python train.py --n_layer=16 --parallel_block=false --decay_fraction=0.704
Each number is 128 + 32 x the weight over its row's rms, rounded and kept within 0 to 255. Layers, rows and columns count from 0. Numbers have three digits each. The size before them is the row's rms in percent of the matrix's.

# gate: layer 5 MLP gate, 1024x256, rms 0.117, rows 603-669, columns 192-255
# up: layer 5 MLP up, 1024x256, rms 0.115, rows 603-669, columns 192-255
# down: layer 5 MLP down (transposed), 1024x256, rms 0.104, rows 603-668, columns 192-255
gate603 101:161164126122137167146125118145136132111156078114120095135170135108118138104089121161127136135169096125097174134161121184109106098150115068187131139146143123160100129109152111155132106083114093
up603 103:143216152195131173183148154116133114119172088166139110098145133146112146142139175102115139153158152137138112165098152109186152122121142184119151164141086088096197120115176096116138197145100125
down603 091:163170113130098194155156177090166122113082124125099132155146156100093091178139136160116143057135136086112138163156142146137119122159115146131119130143128096119105159158133153170183214105154176
gate604 102:078105167112149136187091126064122111114111126145097133133137174112105087103108120153155132118145058054069119147169056156115147133193127094166090109076134141112155078136161154127081104142120160
up604 100:112143145082140100132125122177185162151164152157136158139213117112104163118188151105050121127132077068133123156171184114091115136137090145162145140183122151119131129134142060113134139171140152
down604 105:181176115059152101116114099145080110146175196188138152136138141107119113091104138181098118142054111187115179146055123106135128094087153152176157125139122114165133119143142085149123135097148132
gate605 097:126138067088095191117107166076129158123066125090140135100136149123137145178113099148088116127100144138072156071180130124171061135133112111148107151133120097060152110095072077210180071187143121
up605 100:124106123068088122147073148140172171185108067139179174142099157145085106181056087104080125125119139138125177085207144104104157158105096147198172137113169110151163113095098067152086153086093114
down605 103:145100115119155172135114097129116149149087109143144216098105091075086119101098178119074134071116087087161121117092163174132126091082140061132122105114138131106159132098107076182137098088102186
gate606 099:119199130088118156172146134127139115160146198146114106161129124155143124078139096167096124182114104172075107103113088106118175123119131131097188130165138080152080188104104131100082133170133134
up606 097:203104131146093143125220131190119099104170190112146070150104116071138109088163140125077120152095127097140151143154165108154129168145191174177145140160137165140131095081143146107134089094120133
down606 099:137122111173103197121173129152172149114120119062148109136145124084117121177098174081102119096103101158106114096134130184128109143149102115135071136169149194179141114119115113113178112084145151
gate607 104:126073114125141156138144117113117109125149122145076092089209176182119045085113181130095096194068073107149096098183140128073124095117132128143149162164132168151131155131156166117123133149101110
up607 097:127149164168127112166137184172101104151125096159123108092066117145152218127174128146174086192100151141131112131154125102158098145135097174116154160112110109072071167096138075098147123121146129
down607 102:121065129110132195137164101113125092151105054170176060116149147081149085098202115113141077105125160130145114117104149129127133149172134117120144155128121061127183089123113091092145126100087190
gate608 097:125137189155101136127136155125085122120159090119105136124131080126132086174109129150081097162144104139117139139100140119141147142100162137128143129172120063150132094140122121076160162171083135
up608 098:133093101119131158140119120111187080137107129144137167136163097164106177104105073165115149135194133065097122072070126124114182088185159115137099157110091175150113091125121149109159153131124157
down608 095:138162137118133126130142114147153130091138106071149181124061112127134153125089074128159184108149133095146102104126069111096120136156161121178152116174121159137172135068098170182164121150154157
gate609 100:116092132156159126126088166155090082056093184136099114151058142091148105072143155126121149083155111152110081119098122146146112210161172109137109117155144129104081102092152131127165098125084097
up609 101:224135195106066144123179146095134098107210111184183143157171148129154171166116094146093088096102117116165151117204120148143085056084108107089181160080175175171139118101142157132157155135131141
down609 103:133122133139092184131168182151157099147080144103193108065173148158113075095134129107181151129169135141085146135122167157110134114132107158114146145092202112099148147124145126146133122132219126
gate610 105:162146089203094104126046162076177103174155100158155075089088098166086056138117147119165076115093166099065110168119027185133125133098174109171098115153106156155112144167108178154126146155155016
up610 096:133099130104115145156133069161108104148092090176124133129130114158108092136146169117177186124129123106114085037131142096106142122119091138133146075091150123151139049089144201136112171164126092
down610 100:080090092053153105097157138058180141123120135159124141122131145125099159140118182115108137128139143154114125078095143100169166146127129091159159076092099070114165120103105102081088160145101164
gate611 100:112120172147130131135091134160076114125125138113069134095182073154126096117133134136148183125164178144105061136123151117112210082088184163109076159155150096173088149088121134181100149171062110
up611 100:088055135117085146050167127149072095121142145108138134109089131162155111154162141128122155103151155085137147138103148152038126126092183145155107127167089197133102158183151182108164140109116148
down611 102:112164170076111113086113044177095044139155088146119112155156137121150124152169105111070134110112125103131089110142153197101175172169131130121139131135108106195111173177127148078116089150124166
gate612 096:141152124153146134138135092168151114094149135126110147096126116123125103117143133171102090179146081082140150182076062090138099170153111126127211112116170178124095154071089094086093126167145121
up612 107:155186112116081138160061126155134163092138137092134182105072129136081135119131116144099113091102185097103116118145181135135125175115147056186083159124095177156134053186114113074106161141100131
down612 098:154153112146190130165108126129139113192144183111087121127084157087131162119154161168094139147119069124130140152083072088143109112136135133146142137126155055060161112127171110035108120149090160
gate613 102:164125129117172134154145145132157107169063110120097143125101170046140140164138136108142189099108117081114131192161133173101128117075149147107097101113160109120158170135126102117147173127114094
up613 102:127098142137079153123134128147098186132131151104136133147136108095137106138158155172117117146091121141099115096076082115117104108156162162115155120153161121144065159174143142152105137121111152
down613 104:085122134071145105132099103144089085090101148119081150137163121132094114102222073146127144108115131190096167125080055130158094198124166134134192148119091182122152117091148118088116142128137179
gate614 105:128197148151148147103153172122177097174165181118092161098125114187145114142140070123133087094084122119152131176106134128081133090124159137133093157096133143147166106140105134084146171158126103
up614 100:113099097077184152169172136078148155133144180093075110153115108061169129139174106133050140115077088085151120097104147096135099103142106119070202136107144080120132124038150062089105188116156129
down614 095:114147111132118171117164139136170192101120121120116085155142106113147120164174198146069117157157093137137125097187216159115174105211112142094153129092108147123169142084142153173087106095097155
gate615 095:116146118156104101100179127180136158112076084072102122112148190167126135148143108135077152079108177125135062126150070122167189152133144119114109144184131149140115109171129149145143152152110201
up615 101:093131115129159139120157138166141098117103152178147106098163128088120163053035120089129132137158126121105132159128124120167142112053175120119139150169107128143160125128112109179144167186150127
down615 094:124144082142167108122094140163138118125111171181101218103153099090116155086081123129120137162203116152124137189151160114109102120090043098128167098125134111146186120144116113136082123145120079
gate616 105:163150124128114155087169164130150091119139124135170166168089119095129127144117158176126127155171129075052100156080128168164107165093141141148104133137196136151167081078119137033147159132129156
up616 097:094180137135108148187176072098049111110161124113129114146095113168106122152112144153103154112105122148155107129105160149174115117147133137196144134113149157127119093136117182116140126138093167
down616 103:143173152067156145121065145165157113095173069098138142145121161153146173096106148127151108139143090124145132161158128166090168101137138105122083124056088140133142133115119044157109092101104108
gate617 104:121087095150109166102103126127151091132164156169140124162088187130094112191101156163124038170104164171136124137123123065175195148126108151102141074129121104125162167128087162104137133132108094
up617 093:082135168151051084117130086070108143149147144164155131086126106126139105108147104127089134121149148113156161114121140175091076195142113206154123151152134114145078100101150084155076119127093148
down617 091:138149116108180094155154067120087182152147086137178155101145130119127141134139066095119177149170115101079140129105084159114139202137054196136126173121142132128130179191126064180133093156111150
gate618 094:141116107159172171085094076166088165174168165145122166105103164074137085071112128137149172121091115150102198138152099128134130095099161112130140107137111114138156091120105118102091149086110142
up618 097:183149140125196164128174075106190091183140184103110173141112162146094122137068101191114137204086141095176126179148113120180184122103159158161141111112149075105163134157072053157102136124145087
down618 098:123133185128092097113068164105142086142146129137095071121079114082127152142122158072074121116097129144114056081167108127133106101137086142174111135104149146143140135136107046169161112184178190
gate619 094:156134144148094142160142169172130127159145138087096144131154163078107101141161146169085214109109134184152119107081119108125162090170100053154157090132122104125096111177148120078141117105121123
up619 097:171179138134179114195142102132066172167134040105146148124113117101132110118126158153150145114123172136167160111058155145116127169166181057127143173109172088153148145066168077134134127113097134
down619 101:091122091150183087125121136089150103085113139140114156118059172159132163133148138074124168093128102154130162149077103157141115164138126198102146027107100103080168083170124132077088097077099118
gate620 100:154186123103185063110161146099143137149208088083089120111111067124150170070205073120151113153169121153204181165123111121118167098178147129053172167128123094144093154083102127112219151205110100
up620 102:115168103125172120128156167112120094151159179169058149117149125116185153098119107138128112133182187109141122110060138114183089071169079074157121112109164167138121112138121166142139100169180150
down620 100:169103085133080105171137153075075105098178128109088179163185131103193127135127090139110098054153144126167124171139120143110123122141155157175190165088108128088128165139098161157124114117138080
gate621 097:182130095085136111167114094103110105106142128100098169166116096128090131076150149133135144157175120021160123105072090106113183127127096137132136171126068106113102112133065107119154096134147169
up621 102:157155127116121149172117075046141186115107168189107146126101068093141120140168148101120111120107160099233157137080148125221127099134099118171138212090168137115123150124062106165156172099089134
down621 094:150154153162130107168160106142099182057123155125146144091130131139061150077097138117137069143137119121130087171140086126135145073101113128122149191097123141133159131089138073141131101169191137
gate622 098:135136078119137160126090125108080128139180177122162068095126087149141151124093094133114163135125121174154166141139086085146100113126193085114045173124129090122150128205073151150157146154124131
up622 100:065143139126191094143061167143088132121164146150121157151136163129122113127100127125179137103157137183159124143088124110186150071146133107095131120093143098146105120132093111148118173142140129
down622 102:120165140115064092214170092171110121150097134172121102125123074099166143097134111139172153058133149146166108125126125138137144113142103098140127084087128143180090094102114115109154126113100139
gate623 100:050112080157176100133197130127129108157062113099118076090162108110086044131131144164125103142167096089111074158130102111085160152105170161083082157140131130158155114132127136153171140173185124
up623 094:154101125128124098133133178167140089162112136131138138124170140118049122104104128166116068154141123181150159084137112083072128126103049144144104141150144168102166102097130099116082175178179165
down623 099:127149146117121144121175130098101144161131108137118088118139195103088129148177095154134122113178167148195139088184120096108045087107085156088112089214167133183146092089106152160178144159182106
gate624 095:069138133087137136144137104129126172163208083159141098129113128126200152170161175122176198151135138107161159149107163075070113151119111120103087110141157106078081098188133077100115177146133169
up624 100:165123116150139068105087150076114093134125151153096115124116122144143132149108124082092124120082108189120125185094143096093110217089109154169186142105116141149150133120091067081102124180148128
down624 104:099102141172117110124196142107145130103135137062168075096150151144114101044180075097143132121128080071109099116153135111077158135147149093122136124167086120186180079116078177180057110133131092
gate625 098:126153107099132162093124137079170148164111084069109141042128110174181169127107134121074193106209085160152172141159173075090102071148191104207130092154129146133150153064094130115183064169115148
up625 098:125065157154150115100117157034163101162125062149085164077140103111156136105124099133105139166127142081168152154143129142108123126095162196162153114159121040141162102080144119130083136112111159
down625 100:122127169180148142097149113065094128077055175156062136174128139099124148099157174119103130089138119114114149122146064130151140096155195148074114163120171152122179131119183129140125128095079148
gate626 102:100128142085165172037083167141127064129152206076166121125133150127137160078138141156138099106088137119147207059102100142118194081127125136152142157112146127096082181107115191115132087158106127
up626 105:130120138128114164150116159114160235120116087175137163175152165151185115094106088091062180176172136141097140228142129134128165148157120120153129147145121157126124102135173161199136108079141098
down626 105:157118118169144121132169136090149145172113101143165105112145120087129038078166113163128115109137100148089095122160107113102110134091112151171104171204111142181144151157128090097120179146117097
gate627 102:130142091188145135070087187082178177095062153127066100142143122143082145091160139097067109200098162120113126062141149108143062117071087094141145175126104205098143182115135117118049101154146095
up627 099:175114135145097118137139158131115084088148094135106175151127088159106133114092070064089222127101117067041061141126159111169109123089153094089107155095115151151089070127132141070131131132150090
down627 098:151094118177133081120147130128156159120153137079097150124177141146131145123136137097133090090076131112118151115142098121131097127146062185090156176121200159163087098136070121076145087132110082
gate628 095:117074177076129154163083198130089108093104191110153117152128182164127129121142094162147106132117106090110148130144168139115081129133153147147135157119057109159163140098182093142125109116120073
up628 092:176155118127099115107109110211155196102103075098144115135157154162132087137102115151144078127159087114115145126135130114130141155102135088173121169134207227107148080165104187169145134127140048
down628 094:129179147090145141190177106134197151122113101101116124098068096172113164094150153113147103217090123106078184140121106134183108111122126135075123112083170087074107148136195141150125114138101111
gate629 099:110164107159092114104114128138158072144088094082164085092114132190165131144143093191103139132138130103093107139077087144176117137116140126145170145108159148128145157138096124086086158150155147
up629 099:034140104092091120104110133114111136101134121087153079121159089099117103104121126140160081164121134047136165115079166063178062162195092095154162130151105110103156114097133098188119123031109108
down629 105:121106110088129142105050182108121125115111130100141112129101169129098150106154115172123132091103086047114112206080172127198163196089099121105116125122135142115107081138082096164107117136111142
gate630 096:104158087169110134054166153145130100096186066068095118182164146090162146151144133109145093116108120138085061113141108123128115113134151105129097157164198125082133135181140158116162120155156122
up630 094:144176077099124110088146134104160103181153062162120103083136142120124168144123162089112074152106143184190091080161106166101181144124112074139109149137152161075104112093103088115137081152132140
down630 097:124101088097134089128100068171199160099126128129066117042162171116118150108111124150083139092146141080209067132164098136132133144117156160125122136112123146130137091118064142079161097211162147
gate631 100:124125134070127097120101072155190157177128102132117118135091098131108139163160151157089133141092123096070124134127120135104150070124118148120128072032155166065121127097133130098148127131077177
up631 099:138153121173104061074143206162140112114126139100177142127134187095126094121100139121172128157124160164105152148147148115095146173135083114177100140097123141140108081173172147189170101108155114
down631 100:145107127147122083119096165151135117189179107085136101068134140123146126114146113118168122116133071176202110125113080063106141189138149143115180135122122176133082105134151185130132190113160105
gate632 098:128150115087102135126137162119135129117141104117132144187108112059095086147107090179084164139158150091109106122054154135147125164143128089167108129187060113090181129126110118136111141096061079
up632 103:160140120128092144157128172145126147126145130141092090103144192152089113073143190129175060095167143129130110145118070081079167109074105098134085146105081065105096120129082137131193099151136104
down632 107:119120109211171111110136138126158163079125123136078142136140138152147136075171114119163151180049127190111124137132148151105173141146119139123139105135075193143160141077161226101112126081219102
gate633 099:221063143088102130180117163122111123170154063104106104126120154166119110171111131096118144149132143087144085158100083124129120139088081085117141096149151141170158123165149084113108183162131144
up633 102:158095118076133127173182163084089102124142145102088169116187078110120107087172135116079108122114130097086157107132149186101128124198177140098110188147122112137088109126094143076139111139145134
down633 101:132136096084085156155137136049114143139187161138184080159174141166122068168122097137163110143132155165113157142076110085066132124120168093147169036161156146094102094208138127091132166165151123
gate634 095:104193120182102177099087108150071101146109136118140188161132192122161116191130087127154160121089049112130103137097140114147195095137138114183142176123162171144132098153141111142098164150093132
up634 097:145113080127101063119091048111062195141137150123088183079105113090137159148140123109117123075118128196125149103141120164124139104103144107130133128144118148158140076118134122124143075122093145
down634 099:068133156100120131154111145064127154107147094184143081060131060116151135054111110120114123165119129151168143073180255124100088115118107061046139097122112124127132100103102144076145066155090099
gate635 102:127151171176147156153106089159103105170140162137087114148125124176134125149187164084124108178121124113142175167149144110072157134130165107129155122144137187112147157160168150084131134138116119
up635 106:126114139151073176102152162155113056108093132193122085107115133197121116139161144130124100098118101041121168126180164068144207131103164095126158162110092168142146136134151107111107156102142194
down635 107:143157145122076157092096139154126107154188145149118100174077118121132093150145112184180102071151178098154128112152169107182183124107057122168129135159148117158088066127158150164110122127077209
gate636 103:142106116166095134087136111098104162149129126121130121143101101146125157170122129103136124106135106097148180144140122142109172142134146118066164161052092097183157062153077108170175152168148068
up636 105:064150106068156155144149115075176113095120148109171105148126155103098138149134109067155180171128138122117109077142115154131096144087157145102165150148139162182101124107083110112085118123090134
down636 106:091063157054183126135116136171109170095057097079060132179129151104118138132109082147152116142138160158134128126136091127075150116129103108177100134114143098125120098170115128166143126122125084
gate637 101:149148130137093139182135165123170098107113136144093118099162133103184100048120096123100130188105142158182118110098095160104169164181126115105133096082120111066110133098101106167101137104086076
up637 102:158134078212117169097038170123126107161161131136143097147105084155113130144116088116096108139153114142104098118108145118162143127088169115065185089129208157184094129077188167098157130141139139
down637 101:115128146114135089131030158180144121120124106103136102155112180123106125160142139141098152100137159169138089070162120106152153089080114093156164090109125158150144074069144147124109122083173124
gate638 097:129179225186149154121174103151144160163145157117080106077093151100125135158130139140083147128146150066129183124085107127073150118155169159139070152063155136135150162150103180170119137158142141
up638 094:103109111136150112114113157140121097134141117152143180126182082167111097162108137152146182096109155161101109140125104175135114110052100116139156126192126101102091142135132139067163199049115110
down638 086:135135120157135133136125145123168115119108104056119123144138194130096077124170067120105111121098072144170133111109112148178122207106135183141144159141131166096114092137117149138105091113152154
gate639 101:133146223114128131137115126126104113106136132087116092158095181168150129095148191130075095088078108157082127143181069129115133098105087072115075151168125136134129123156112155140181137105101149
up639 105:054154153105154153038088096152109134145116114201114128119038172089163145109145139157165112133128080192086126152162137143158135160098164173089105094105116111156098153107149178084158099130120113
down639 095:101226170096136091138110125094121161172049127158149147137116126112119128152204147155120138120110186031088171110175187119109108046134109149153123165098122116098151170130107142158157144083094120
gate640 104:129082121167114158102204130092186087130088148127114191089084144123113119150073087156134178154133119087184139134135088129180093099110142092084099108121175150143160112082082109159101090144056130
up640 107:150126143178161152144115057103086164077146095138150095176141185113164130135139168101111109125150128144134091103093142087074128070199096142102123116102136113108103146130127095103139110098122074
down640 104:140147102109147188186157097117160035152115132126181086131123189136103164187151154157153133119168121118112098130162122091147136138118159143126132140085145126127104151123140095110096123125113133
gate641 104:128167092122143137173138098126083128092106120083097156143076154100192077092159102146170135053055114155103049157141144101193162112144145055124151206183144162164106146137182137092135137161119138
up641 104:114073140141101197167118130144169100108103125143105145111102194077130145135114137105110138131134154103107103156080129146138199106144095156150161061095092146095085155071168089120126098062235187
down641 103:106168128116128095136112089160125141123138142139129143181051146113122154140149134110109126158140109125137110181124081081118154103165148161111136167112139117200134149131107117153166108135067099
gate642 103:120116182107134130164159178152153086154157134121062136172185147085123087124097098109127113143136124137127109194085109129117060193154154142110118094167147156172196129139152120141161125095119149
up642 107:087141118148124178131156095051058169139179191109159117146133133194137127176125142120187125123124160125129098109129097103133130141151080120135050136108142089183156143132141124132132138153167104
down642 110:100161126113083123101182081131164165140179173174095157153151112127165091094120125125099099110119135126103134160144093041108144107110148112131126142129160152078128143131175097131128152164112091
gate643 098:168121121151215157143166126084182188136099164086042169156103172144168147113166145134150102166103106101162081195187133100154134148089117140108080153145098156095117134111135108184193128087128155
up643 099:131126138139097115105140106127160113123181079191068154103152139182135115044119081113128080121200086165112143074147050104120090090176134065148164104141106103142129130112077110140140075169137146
down643 097:128079113120209108109107096088157044083148148108063131140141107159147091115129138100141122070133139148153113083181120108203179106112155128122099084132159144083161141157158034106182140173113120
gate644 102:117091101157108117147185201143078104122147140121105093121118125121150140078105127196077121150117114112139151128103143147215171149126125064154136122035114127153097162105170193112161157121095152
up644 107:116126139111128056140104107104170184107127099124104137155150111112051128142143132062119110152109160132082121101144122125132101120116162157110153126162125102070093058119084114163107090096183177
down644 103:182167140162116095169124150067136093199140096128175166098151146099184109203156088129165119093127126132071091123177127142147121135108104104110128137162079154107132178072115139119099100161137102
gate645 107:197124165133174064134124160099194119112130114165134070137127139144125131088101113090067132131141068092153177085149101166114130070106126125152114130162140107127098103102095196125135120140146102
up645 096:133161124127181110124130084097149139153160091172171170116139104091173128178088138055095098128172131138170120136189123116158161120166148073197117057145143160096170129118108148159173104082144133
down645 102:117119167173185083127095142151152060179148161160177150072126110127104151110080119098055103156116082056127157105117187051120085106130121090129095136146109188127170144135153120089155195153133085
gate646 095:096085139131090106126088145130176109132179163176165134166085059086136116146141157153128168104148089149066154161123133186151147153155126152104107121159145098131147174160174119141176159099178190
up646 090:089124149120193170089144121084064137180092102130135113115096085169120101127089081109148158127108144134142070116167123118117151114117076125139132152090123154054157127061104127139104145097114142
down646 093:158161142074167104164117092096060107116074113170188148170127150127101158179139129151153169128133131139149096110101120082140102203090183143207141148151143155110180143107107087151150132093125169
gate647 103:094199132141108209193150131108133134106165157142067129125138104116095124176117092156135176084183122119086077129160078106129129073151123044193102110154086152164097151074073145175176135081129136
up647 100:110159141112080101090168175084126104122117113185106129110145132153185182161133127146162174124082120089191201141063183169136093147105167160131112086150127091141175078142144132183095100174097153
down647 103:108144169154127117124145123151143096137066061114099151144157165055136160180123162143102164126138101085142087150122109156189046192149159126186147131162121127101140063096095117161123111080112122
gate648 101:142183137099138104137123133153092125145118089107119147056161117102133120096138130131124112112184143180114132123090110090143095131134127141129102142128134154073094102138132131084082047066099182
up648 096:155137205112093155150104165109141119092117107119158099137129113177130147079116073151102121088088128109143133085166090150114126112099126082111052150168138112097106166131109103174234134071111104
down648 098:118105141103131096195109115072119122144135129159092093112116199139115082068121125198133146142151141119108137103135129138178205098127154095117097148172145107079146135092141131128192123137131150
gate649 095:133134156193072153187135202143133133061117141141108126141104165101120181090126133152098086133144139150096126127150116123086134115147119183174072096131123056160160140184143122104189103160078110
up649 101:099108143117179143146123087106096169107071132138131146155138136137144071197101118097126130128129123143061121169033146122193141148190081118112089094073083121144124183153145141171156115060180131
down649 098:091190143142158153178142113111156094176180148187110171113080164107110139145136104135101120137132091091108153103167130150099055088108117119159141111121115124081066189160162055189130129151110149
gate650 095:110119108076134154150132141133161123124125151162155129114104118181170119117189131157117130114115099122108116116106148235153112154133151061143136120163147127060107124148159150187082157118166162
up650 097:067193119100146091165102091072190161080089218120102136147125113151070126103127078156159174095074101082127167118151128136147072146090174122176120118116109125174070115124094125175122162105081161
down650 101:178119139109154153156111166137086151164141072093151135111189050083152144132152156116163108153110086130151117177147136207168130189090148082145141131110146078052095142132135157121091113114103118
gate651 100:139091134144151196162143116087067121152105120070097143129130108123143161128157156122135092180139091068102159049174114170166165105135099085125142207059121106145135128122137102060151132139128157
up651 107:126125156129132160160096100150069087139141118131123107098152115180073123155164114118134151100105143172109171077124084111137105117146081168140156176135145112132209102168061099175101122147095106
down651 106:095179150190127129111111072131136132105173067172125152130133181084087146160184104174070098115073156161106047147133076137081123153142114123117135086100094135134094135125093156093118169188173141
gate652 101:126118161146143131093159149120126159146116147200136129112077168097117125141148151135106097116113140129161064166160118110171127147109195162158158131121176132107147166118148160150064159127088099
up652 097:150096036089166149129216151099101155147049152173109146138113159107177120083154170123114164082176153110199114113154126159132127187126126117166176140149122091120162108156127092234114141178133119
down652 094:095134125117127161127102100123130121131205127145177177117131167157151144160134130076151159160173174093161089141154119155137134094165191133102230076150159176106161117124157160157078104123129161
gate653 105:107170097150134136083207138136119112204176144084107124169144059162143153154107207177153142163102137103106147107087183161120158167151184196127179085132109131067102121115148171137127103106153137
up653 100:158173110077078152088124145181119160145166077177089092081093227140140178148071110129173111102228107141169161133117088078129137096150118105127150170130152122121153083159117167152111145192126116
down653 098:141077111147143134152080115160153082110147081173132077086158135140141201133152114145132112105153152114150097130109059138076124151148148114120141109136124162131158160130115127135067112157183137
gate654 106:094129155117097121122189116114130147117173117205156148123175168167149151187102122159130054174087136096132128123152089118132132147083145097128099172119144101144110101111128130109097116085139089
up654 103:101067100089078161115093108062165104189105163125140048121161089117185103121108145137140154146097082153111108172118057119113115159178126087055135163178096071124149178079105137105123120139108125
down654 096:161187067123141108098091117130180069117189119210180109090134113106160114159130098155151135151140105135147160180109114160088144083197137139078154118121180072102189192159124107106092074143094124
gate655 098:133115124096072141123118175172076149158111116142115120157079182167119132104145102146134081186153129132146161151125117069151149115146081112110109151162086180098125122156124108186152113131106154
up655 098:101143174114124140138175136184071149099113146149052089146078160131115156159124153184163173091099151143193197113085157093161141108157134086146116137093094163108137145195124160176131150134094146
down655 096:137100134101134079128161112085098150124126140110150108139126114138142107162080183165124125096152110177191111129179172151190178087142121137162170116167139097149107204128151144126123139133124043
gate656 100:081103194119079076088144122121109171134139198188137153230181043157092127108086185158096106153126086118131141085149174098076122128090175092097081095153150133142098174183163142153118178092134132
up656 099:135087106099073163088157157116094189089161126089101075156138103144103126122113182113113097163106170172117122141114077135107145106091162183084139129144082119170202131140117165171119123155192077
down656 100:115055160159116157131113126103094185116134200126146063123169141122134115153102134129078115171102095130136085165088158116122156161127075060125125103133151131125135145142116097194135073176140117
gate657 110:090104090121109158151108141110166078119169106180111161140150141131136148126163140126047125130101137120092158139194156112146158134111143043078127157118170145164149104092055172106083082171119127
up657 108:141140132111131110084178179121147161138108150159153155151108159088164121129106111140146132118140136145115118100131094159113121133155127182158086115126136183131127109110150163151118070069141079
down657 103:132074104116097137134100190139146148157157137139095102100155122137126114140067107082163098126162113134102104044129109045146148177118133130133144144175089163126168156195144141081138154101150164
gate658 100:137136114140062113070114100131132135171115157160128139124104073135196132151133109134097168084108152109116066124128176164077151186114185117179173116151150167200111102105133135120152094123161147
up658 100:140102140053143116179183174138101117149161116193084180137114107173093167104104091132140157177091111093151127116127134084101141160045127117138108107155122117176106100065160097148121117159127173
down658 095:113166110104143159083107128124149144070137186089060093144154162180164118162080091105111152111131148148134149155142050116122126098111155188106122141108062094171159127102074134124083160143173179
gate659 102:175120147092091192199154102156194170074130122135152107178126115080093096124122127106145130148087117129141145138132146116108131087146175137124181100113127181062114054185122133169135071160118147
up659 100:106126182167084178117158170140137074213107143104152160127181155115145138087131143119171147183109061164065103165168165181124137096134124168117123113162176127121132126126134119123087111162139148
down659 106:108103152168210085152069142122095114184081127092147130120140155148112103168070140120123126149179079123126118116136113109172099104168131161164150095113172105160130112128113143097142120130128108
gate660 102:126116065111148136133128151094152132092086154107160096148176163139129146090150156194201094152148129142133142094141160147091164097173098090203141155122134153122131210156077128154191133109151179
up660 100:135077136135119115134144099086108106159138159163133162095115109118115135190133123113115094115123125212149117116081196170069113139072128152132139096165105159062183134135100144082122121125061121
down660 098:059126141168119114077106126153086146142156148064129126155093106145115098150106151066093114186084152088145129204113120091133187120112077119145131091161104103161146209147116166088176094068136131
gate661 104:136157173163174060127099123169138109138169107188164193140105131174127133158150202080121103118072137075096114197153136120164122231140119116125139140130091154069137122130145116122177133156168148
up661 103:174130157116125205070138146156099090076119105153158132128125204079144111133142136141109159129117165064071134169112177182142140163142226162155145119173091142151182117131160100171106169216131114
down661 103:161122141117187116104076113159162133131081122093099153115092137130153150141146105180084105101119156130174121162158103175083103091104092070101086176104099111091065110141145086150077133091067169
gate662 101:141105061126151101051179116116113126120093106151125110115123112086111095091115160153093133119092164139102138126111148137112112070077144098091201082120167173106172181118195152146167045138080173
up662 101:110103110138134176144101110164152175135115148164152134102121118096169127124202103138162169110109100154133160154165117124092154123105090134108142113102163131148150157119112151122138178178097129
down662 099:108132210147093091100148156089145124080090136115138140149121156139159100105158104091195102142148115125105114127119078134101169141211178178167103126153117231120079110122159148174157155075138121
gate663 101:164097130102123158113142110153161172112108102119154124141087093129097191085109125115175137132128138118137102123125126046107125163128091152141155052091123072123123180096184170178076113135081160
up663 102:182166149109209144153193186146162170135191107124183106188182140162118149079101143153083097133077108069106118091171107135052165120164106091121134086118080133087128140117096171123114096124152187
down663 100:109087146137111108096168088065167172109126155107123106079083070128143186107112083082172129127138192156085154112095159177129079142100107140121074106178102146114088136152115134135150188140121177
gate664 096:182047171076118076165155149135132131157138078113106202130107075134162156146109120117132128148146104160119133111101085174074089115111173143107204165128152164094100089128156109116159097105122093
up664 099:154143159115084134144161119101136144109151117140127111075132138144147049154170152188087117116099091092105090188126107130066179081158126127113180150168166133101097132143066103136133106091145165
down664 100:168135137138127108147167145135139130120114112131112079031108131108182142145138138111132169188154127127140089138093080119165163151166148169093157102147120171134114063052130172115115125134140122
gate665 103:136132121117125153157082138145158167168111097140133094115105138158109075025161165114161154122111160166132139154087110132112167184136151113171071069134099131102140106056150123152115141142188151
up665 103:079144137171163093109131130120105178122164113125133074065122097105162121095100187122145153157101134101117136168145141140120121205123110150179170082141090119151103137081152134168088097165112090
down665 102:126119142178166157108118088105140131111157111119118152156130054192190116112104136142120187141115108132127123129130116184155137096129101085107124117197085148196173174103139156143144143085134151
gate666 099:071062133188141101088120102123121128132137208187174098095126190154139109125118062110064103146081178123105071165177170118134170045093117071072087125108167163090152103101115135197188177122151134
up666 100:155169211126151140113171127126143143125150184120174168158122084137170180168136137133104156123159188126092125210121122145157135103150147107098130101139111111157052102110149151092125145137143101
down666 106:182093099104136139100127171073161121118131176118067189153098166190142137103225121167100096165147113033110148109153162098155151121075118160087146094096154184175110148155131174108112103102146115
gate667 097:183157126054120129112147156147128156139177170100100140152059061134133076131156071150110181149160123113133077123135131161082149107118143134115137156099179148108145173127082116126103157180099204
up667 098:104128102169047202155124156095153092183117194090167137128173074122087128166211064143139171149144146108122112113160091133143183108107100121154124103173096115154124139113123065079134127127131113
down667 101:072161129203167095115098185118101071126131107105161141105132162170087142060081172172139100094151056178105133122131125103111121116155128086101125169130088106151085075168128182111150135099125178
gate668 106:137189128085144057172135081123110085080155140104115064075112088101139113111145142221202102119148152098136121107164178108064147117133164164132083132137150126180078112110087119109060150185145127
up668 102:155146139113128164160158114129089109128120102095110145140127136136143095105069076140140176116066083144161102062161187168137170150162110114117072189128098150181124085134132121117104068139171155
down668 106:102137110127098108108096080146089083118132058086123099171177108086113197123161108085151129153196160102143145182110158101118038168124139150128098118100150172105123145115116146164125149120202158
gate669 102:075118101110109070122137165123087154142174152190107070124122080132153134108116171126124112112099078078082120140127098127132086114177128122087185089101145176094033106193109144126093096115114111
up669 098:068144129069091091160106139096125162112122130175106124164125101172162175117161113187090162097127119181137116140118128103140188178135085126146074171129099148130240166105112116057128100066131160